Each number is 500 + 40 x the weight over its row's rms, rounded and kept within 0 to 999. Layers, rows and columns count from 0. Numbers have three digits each. The size before them is the row's rms in percent of the matrix's.

# layer 3 attention key, 256x224, rms 0.0567, rows 127, columns 0-223
086:493501539510480494478466444535457554527501489541543480455496473479450461496488515607575415515503480441539501441523509464555526483453572510443575473565502544509461528458507470500537500535502492483514488556456411467530537549478533504558526490593513584535586489561495486397498569606517510484461460491446537408455588511503435469512503516512501505510461526493500530465438500506524510521508503576392499495508499399434524489499504472483501546449512482520497591475576563505509441463525438528545508478498480467475498461476516544491575461437560527521499518478495512555482480463501517497467500468481558499474458527423497510522568577493454538501510470503497534460444525471463496464519
# layer 3 attention value, 256x224, rms 0.079, rows 64-77, columns 0-223
095:520523479516515536445487483509514512553484560515550488542492522489515450532483438499527427519507488480506526521506512493459548511521513503559527447561470504440503515565412511482496499503471509461517576482440484537539532537570513508532415491497402512556524515556454573423490457569471500525501542455514486468555531450533465505562472483496488523559448445576492471480541510492435498451592470545506478484429487457543502490468572539518477518513493610522477564523517434582536533511509463460467484395552517479512580519567575555478516508510508457440467478445550470559528478538497494419525488510536514471484459488533547475514555524427525459437493479492573558551509464431557484462473
082:521539509522537538456445478427512475452444588477542506551494510493513424591492459526510433558543562522525551572515455512482550521529519468543537450489464535416552510554468480504480560532492502467539507560480464532516585504495543529541465483489368544476483529558528530441476477602511463514418501477541531491521511457527478530480446473432561587533450471502469477489470542513476552480518532522462505444533498418519528524495527533570523493519483552497519547490566502516582522540450512522435519402534535475511554487508443504473510533472522541491512512482556517468543462572475474509555520543533564492486478514527523436490537543426505471498568533507519535556535443512540504555475
118:484503512514503503541522454410507412449524503475432524509530512493529477488507519511492513592481543517486493509502486483532467542506561508465504461492503504552518475488559498519539548483491423530501422543556509476514507454434510501517535554538523489428488459491539428492519558508514501466525440528457522516432538525449562508439457499492488552423511499403457552530480544505576504547398587558508486518555505486443457481561489465528492495513466393482518509440543575409434480487509510500493503571475481539484452483414441460556496444518489531555489519493493530455438512495542531561486573546497525517441545420489436537496515442536499561529546545454443474452508522548544509568514
094:471470512479506460547540437466514447464497467497398482488526482500494532492516542480484562532493508500485471504509522478557473535500562517477519501462525494582474495455542475548498547498484430527464440528569505486527481481435496492510560541546594445434488468432523426538493572489516505412504446509480544527469508506489573449437482502519486504443549566414479545536512532506526495516473539534500498545545476524463507488526474413473492509535433388438495494448504588415418492460491533529490504630482494537517424492431450459566481462523503466543516497535451504485483516474516507549486562512475537522504554466480438511548503382579505531495498533522439469476489534525501509551525
125:495497507472463485531560440443513424440515497481430511501506482473530504500502540506486517570497541524500506521497502479540456555477560502460498486475505485582499491487580472526530590490505426512508466548567500491480497425428499497524526538536528488426490438475539427533521566519539516446523431516482532498436531525473553499425481521531472550444551517435448557532441542492544496530408564515488499515527464472507511506536470473498517500525457393487505499419529575416457470487499522515493525569485501559528428490397457454575514452492508496525514519504473527472447524482526514581475563531529533536461559440498487549509513410587511556506545556488443465490534517559517489569532
118:522475503511509513462462552569498548578498513529587503525488492499479494503492463498505497406489440477470510513525492528439521457510453493551495502534494492433484519519439497478474438506503567485489551466450462475505507556581479518465473494480481511557523539539461577475483433493493502552462578498531456491532458468513425493559510506492502443560468490590517488447525483464463482486594390452496525504436528521511492528474517504477505491488537594525509476573458392587573522512518476493525500434530518476483529513593574523418492547506485499468495433504513442532555522508456467406528425467510470473552479561510528480503480587466520428494477398540536511527457470456494491452479
118:502519452528524513461450540550464571552493524520589463503508492507484477521460449517494489462513493498527498489488492542472539464533444486558482501514510492429521498525456517483495447503487578483518517478450484524494515544558506498466461460460477550560504545530481567449463455506468455559435575461500454497575496481526424506553522495495511470577449479605520476454506470499470502488607436478498503497448526505529478494477536528502478511473519616530463518541502410582548507524492437493504491404507484445508573504587571513404520561518494528483515497458528501504525469522494489418564455466519478473528468571531565435446484575433464423492441412518545525532489478446511496460484
094:490485520463481473571595561506502516473522485508433544459513506529464587473517569477525576506508482530468508459519511444498478531445532499453481556487524472640481510469569474491488512504494447535476445473544570485463449484445537525487519518512565455459455448414517435566549520461539530489526501539479519527482485521483558547455521494516462478430538512444489521553493515505539468539379532458492522543574510528504511517520453521446489497482506396458498495478493584446446460473494543496504473561455495548523432472446453475539490439487518499532535488548482514458431536474470491581474482454465462526519485497458448574521479439564492544524485526523433448458461541578459477530546
087:463404469455430466523532592542470503565525485551529507429573462484472549547516539495464577377469472492501484487481489483513476494524443562506451582459530501506447505507474449530490461511490532521419541414507542468522488486549491493435526509452509450518481541491522522547480480417494446530478515499486467500527465480513473488466529530543529391494517530517512525459497476487487470477487431428516487502455517528537481520445464490454492497494534508531521411560470471582502456473448534531535516497486499513492459509511489534433461521511508532501501437589450445494449506457471476502454438440428423505563529613485535449484421524541418478512496450546479503445435472502472486453479
105:506511534519537496518483439372496466433477524471441496544469544512498439481475494530499458570491529529454537518509469496545515519472570525510506437514484497530536495517550504527488556501488434508529430591528495551483518471448480514520487485509493529475483452495530456476499558548507494435546426526471502507474553521480521493477454489507496632489508479435469522567502551543556503535467597579466499482571518485472524511582503499564522535512474430486496569414559577407471510498503482495443485543506464541522485497423439480576510450521508495519528544441574530511469508523535529538503514565499589518458487398511484537522527417479533555471506534489477504517568493546507507545571
117:542565541527538531495467426420514469420486543474468530520481529493501432504503508537501456623520531516512563504513478489538530550472570496465544460503490491520548496501558496522548544481518416546539479563526460519485533464422509518527498509528467512473478450530560440470521529559494483485542442524473526495470508502472527516445449469466496591481515419449467520561487539534556507498490605567505506501564502474480519469569493512533518504522453423478501553449556564433462495480533518506469495505491511517489518496421430482558514452499516517525524576468515537468513515532526520570496551583534572521447528392530450541494550441492499563491539589439503498512547486541547510572537
122:494459467499491474482500563595477555569510487542550463467520448508502507506484476476526510399495469503509496491491505498462524418541416519510490536475508517454482499512446494493491436514457584519460541432466510481550495531569506496472468475456480511555546571506467540496476466483474461566445560472534479494545461492532450487552524484496516421525511538593537485444503479484444504490584426435512492479427512515560483532451526485436479497491535571534508487575479419583530469541496511482537528453493516471459519520572549527409442554502499537471491436533507456511522461492493461441530441476479476465528472595490501451475447574479513424510459417565522512474416498449477482445457
106:517514510494507497537471433412532454448500528523460503516503520514499465500524514515502508607510547531516530489484480495531493517497561476444500452475506515514551503504548505574533555511483440522483434562539512529490553449405521477532516484529480491414491474547545417453503583592474483512525407495463512486463517549491554511453453463483494576471508472434443525562545509515538513517462622538468462502540505445496496506557511492522511519530453412492477555444571561421448465517479517495460514484498463528505487493411452456544529433505521543513520564504533535464456502516523517558512580583507569515441538421560488519487525422528506498496492581457474498551541515541510493563511
086:470441497493423492439562554575484489538494462497535461454531476497469547502494568437475590376445466468473431488512511510509501463482459509504466577467491495544437477449493501439508466516500591466475551463537558475527477509554527475459554522494537458537537539471485558570503471417517477507471567478517496501531502512531508505504550536524473411481481569548497499427516518456412497521498394440515504493441514527523438510447496482496473470483501532552521436529456456559513471492488524477503517508498505515515443540542511525440467526529523482475484442579414491514488495512467461489478462447435392483559513583468512529525442488526494483507489431545476518476417526498457471421485
# layer 3 attention output (transposed), 256x224, rms 0.0449, rows 64-77, columns 0-223
083:567487490502570568472496517508485448469515526483404518552507517490487484510527488504501466569498513478527568480510551501466496456459533483497499501464502511491498515447460498540492542466495443530503504496482498444515480476562542539507463511489469549526498500533501505504490480522525476530453495467484584539504492459458534474496533526501481457500497489488403473493484490530514479503477502552507509450534512494519463481494664456510481505508529476491517520519466478485549517440563488508492533504568453561508492502511534541502476457533509484524475478542435443481473545517513507489543522588491497843479483535463531489458510494449513453499506499497503484557466491513513507483519
089:515529506503475516492530515499511523471519489509511484440531384465520537482429477558481502555542526477456470522481473508545504476460559475570558571574489497518511534467521534518493534535454503476516563456491504497588537548575502458580498457525472446462533509434450524515524423434527518493574489458457512482544551482505568525513496478486492481509529458563498487507579510481474491518489511489516509564546544483428535484479554504546475525482456497499558481508527505529463511494430533477524493479495475483571463495519465559441422495432486505522432448467503556546509486488522539484417503490500491747492529526495463540473482496481443501444581504514483524525500547521512458472454
094:425490470536516381497498550574518550498538465518550482500546563476473492537479517460496456501485481484450491491461506490493525481521519441525477448624520512528503545527502504459548461598521524426490516489478517465543496524545415528488465511482514492595525483548522515463474472543538472468437523517465467471445470440579448557564474492498514492480482541481484468478459510526447575524569451493504509508465455528466562576516272521508474454459510522492496530535567539471537454557506442533476486540391506468531553494532542540530501501538485518509502467470501523482487492497538561453525518536468528517546502552474523502481494490486497445523477491531513565492473559491533524524483
080:401452504488570388472484472522449524522523514460528557530571494487486458512548457440520510496528556515482505522503535452503463476545496530478463476490552492472537495526448530487512467572539523469505459428451474451467503570499420489460524497535505496530526532515508542471493541521471511499459512499459486472521432576572488521495467530531480464501482530463486580530488507491482527556500488520508511515451497502536493483535303521508477488463514556467468542484525598522517495528517488535485475520396499477502466508513496526515511497541566463488502559444466474500503501509479492498539519525555519264506502545510512505545506447536523489519455457470453515467471544548531481521537
090:378525433492519415454449538490501535543526514529519522516530518427456514502487540485515511555491575501533520509400514501479492542491516475489497507534527516519477519538534526510536503584502542418505516497526498492517579496496511489459478499474451510502500502522545515511560494470523539502471467503509405470489505532580464489591512521518511527519533474518490420477514490486476558589494469497477504513467456535480523503481217506526491491511510460493496497485480545504527452541496523515556508502481526542538498489520499513505543507564492453494438505468494566558482475478469610479508498512514461399508536552497549573491510489517447504520476505533471486458525574461471457504504
096:582533515552421563513554522531524419479437482448448521491496540595499547512502473508462527519513469506466457441508514466508502473457544505416504475389527472484451488530484459531465536475510523601504503555504441494465446478490520528461486528552469517459453416438475495524495537508496495483497510527481484498433520506457476511377528491534504493457535495489543544437498534498516540484524542535510520516509532498476523454562734485495479526502540538494473469530455478462476483472533510515464530495573495513557460532458533494532486473460524468521505504496513466429489546529490481588531517482589501505468437414501470483513491485454547496505488458494472514549492500551525503436562
086:534554505500489574475505491479470475465532477528556458471553501517512531483492539531458477481478466491455405516520462528508528536463520498442516493434483457560436447489540492501471522435526475514513523442546477529505477478500540463471522495521552437490494471541475448499424510496483510499505554503566562509473531496490506503427518528474462530492504515508470517508521477527554447430483469475518500465536504473500501495471740475453467506461567484450448499417514442484451554492490436455510446505572485519492557548482522451476510554516517524555547504514479492506564568555531513488496514470537465682559523460496484455486505513538495550488573563451470500484507492555492489482522
081:483496566498485503512487508509470501542574485447503500570483486468522491484554499491527493528508466503459510467567507512558544528487532485476457469414441470491519488544517519515533519483529469520527520503490520482509551490487507509535578487498460542450440505580485525509556508550457543495488543511526462491539522419501535433479448469430521471510438473520458450521512487452515533452494549531479470525476549528500544505524341473472495463469500504575461529480482395457482488526472551499493496536502514495465459493514556490500472439439506514498479515515517551540484537560465450523491536483534495236485564476471500570500439549489484532516569523495484528468420538473487511494454
081:443493502494472497531514480501510529545486482537491510474482474456476517479478471458486434476445511510469499539528455435476458525489442519517489526479465460534536476502498403467533545520499513448456493500536559473498510422461475521535534540466465496493524487498466495554535496428535502555533524507483486522582564538508543554539496462522452524489534477502540530473489515486451558524477540504463508482497529525465524450487520473478536562559563499507545517477538476565485472439491451568469494517494487517569522508540461455536485527483501461496514529467456462448500546487503521479485457555468524159519532490559523472512521501558462453477510507521509504515515526515504530484457
080:489561503515513516565500582473475434465531499471475478522540531549487539534547498458533548413479443513490491524549509503493491486463521474502472459536489512530542506463401488442485463512540501510516567506476517468527460502564505543506485477445504506522488476462535540501482458531497563446493536511536516469463486556492485448502600538462522534477467480548530515513564460522575517512568466539588555518446484516461529446464337507460506523485568502503491462521481532536498515498464501470436557461551540534520442521510458503524474483459533493493542463484488512510436478498523479489502451519535566766485485554440524530509487520478530484486495498503494517469529510503507507476530
084:512515593558498504486484486495588481519567441531510469521554401522539478497434505451461482540509511471480491471500502532506507495497461486519478446585499502490490534516537501462506478521443533469488535469545478485517522518503504498532524499527474536514531568517517515521492492510491525499520478475483461486517432474528445471532481501424507545535536461507440528530445532492513526451494466540497521487499529509452519515479292563490512492473496499517525509537534519565489499514521492525521530524490492514509520541567450501484495462534488499511454500447487581515485495529517565442501458552473491804454506576518487496458472509499508525519486495497471467498500520471518474526491
086:468498555540452507505519518512585501500441454538556535513514483544484521536489435510494426509471510486480496458497492479593479506455511526531531547405515521443541450545516524520506564438470521522515453523447475550501481465486526457495530484535500482510501467511548443527441576519493498516522528500399494451530544512467569476467485451540494490479527468516555534491492530519485496534420613481444479500515546508567484529481760492525497570510531524545517500490519482484523493486507518553496447523498456501530519517523477475531515483443542450473505542461580456458488525479487417515477485433482517408527486414511471498479448503564530450499491521491496501457484554499490515505525
082:417468549478530469511485448512499514510528454603512502552476415440506542486502510456458566532467487527503507410443496501557517517507500456452490460565528473458563457479524518552444483481501449456413528517446540500482477495463484454572494523545511489513575513523500488442482490519471516477530501480522448515496458560535480509509494505476519519498533510550455484524525471517460485521566485501445448497449495460544569518460389492490484537499571561552530521468487498509491534526445469479513504497462462521461550492507477475500525489532521511555499500532461519550495517538421522447482542469507530768523503529460506555525542510471476485496489458500547493448491575495486460537457
082:480489519547461478439536484483454477520468485484456539566557486499485516521501512551518482510454523471452470465439527458524491492538470489524505526401494484491497397516546542434482518530472532433520468550522490506470532442444520492485527519522555541493474424455484516524470478527497396509496505551520483516490546581463501561508541509571498532498512496518474500449461530461503513545494522471496508485512448467500506526477588507510520585486542469517548552434540464474520463457480511462506488588443466479527536476510481507572500524496470404459454503436538452443470535526477437465519509454500460271542490452547540553522499508490498485508455537531579543486467530551477580498546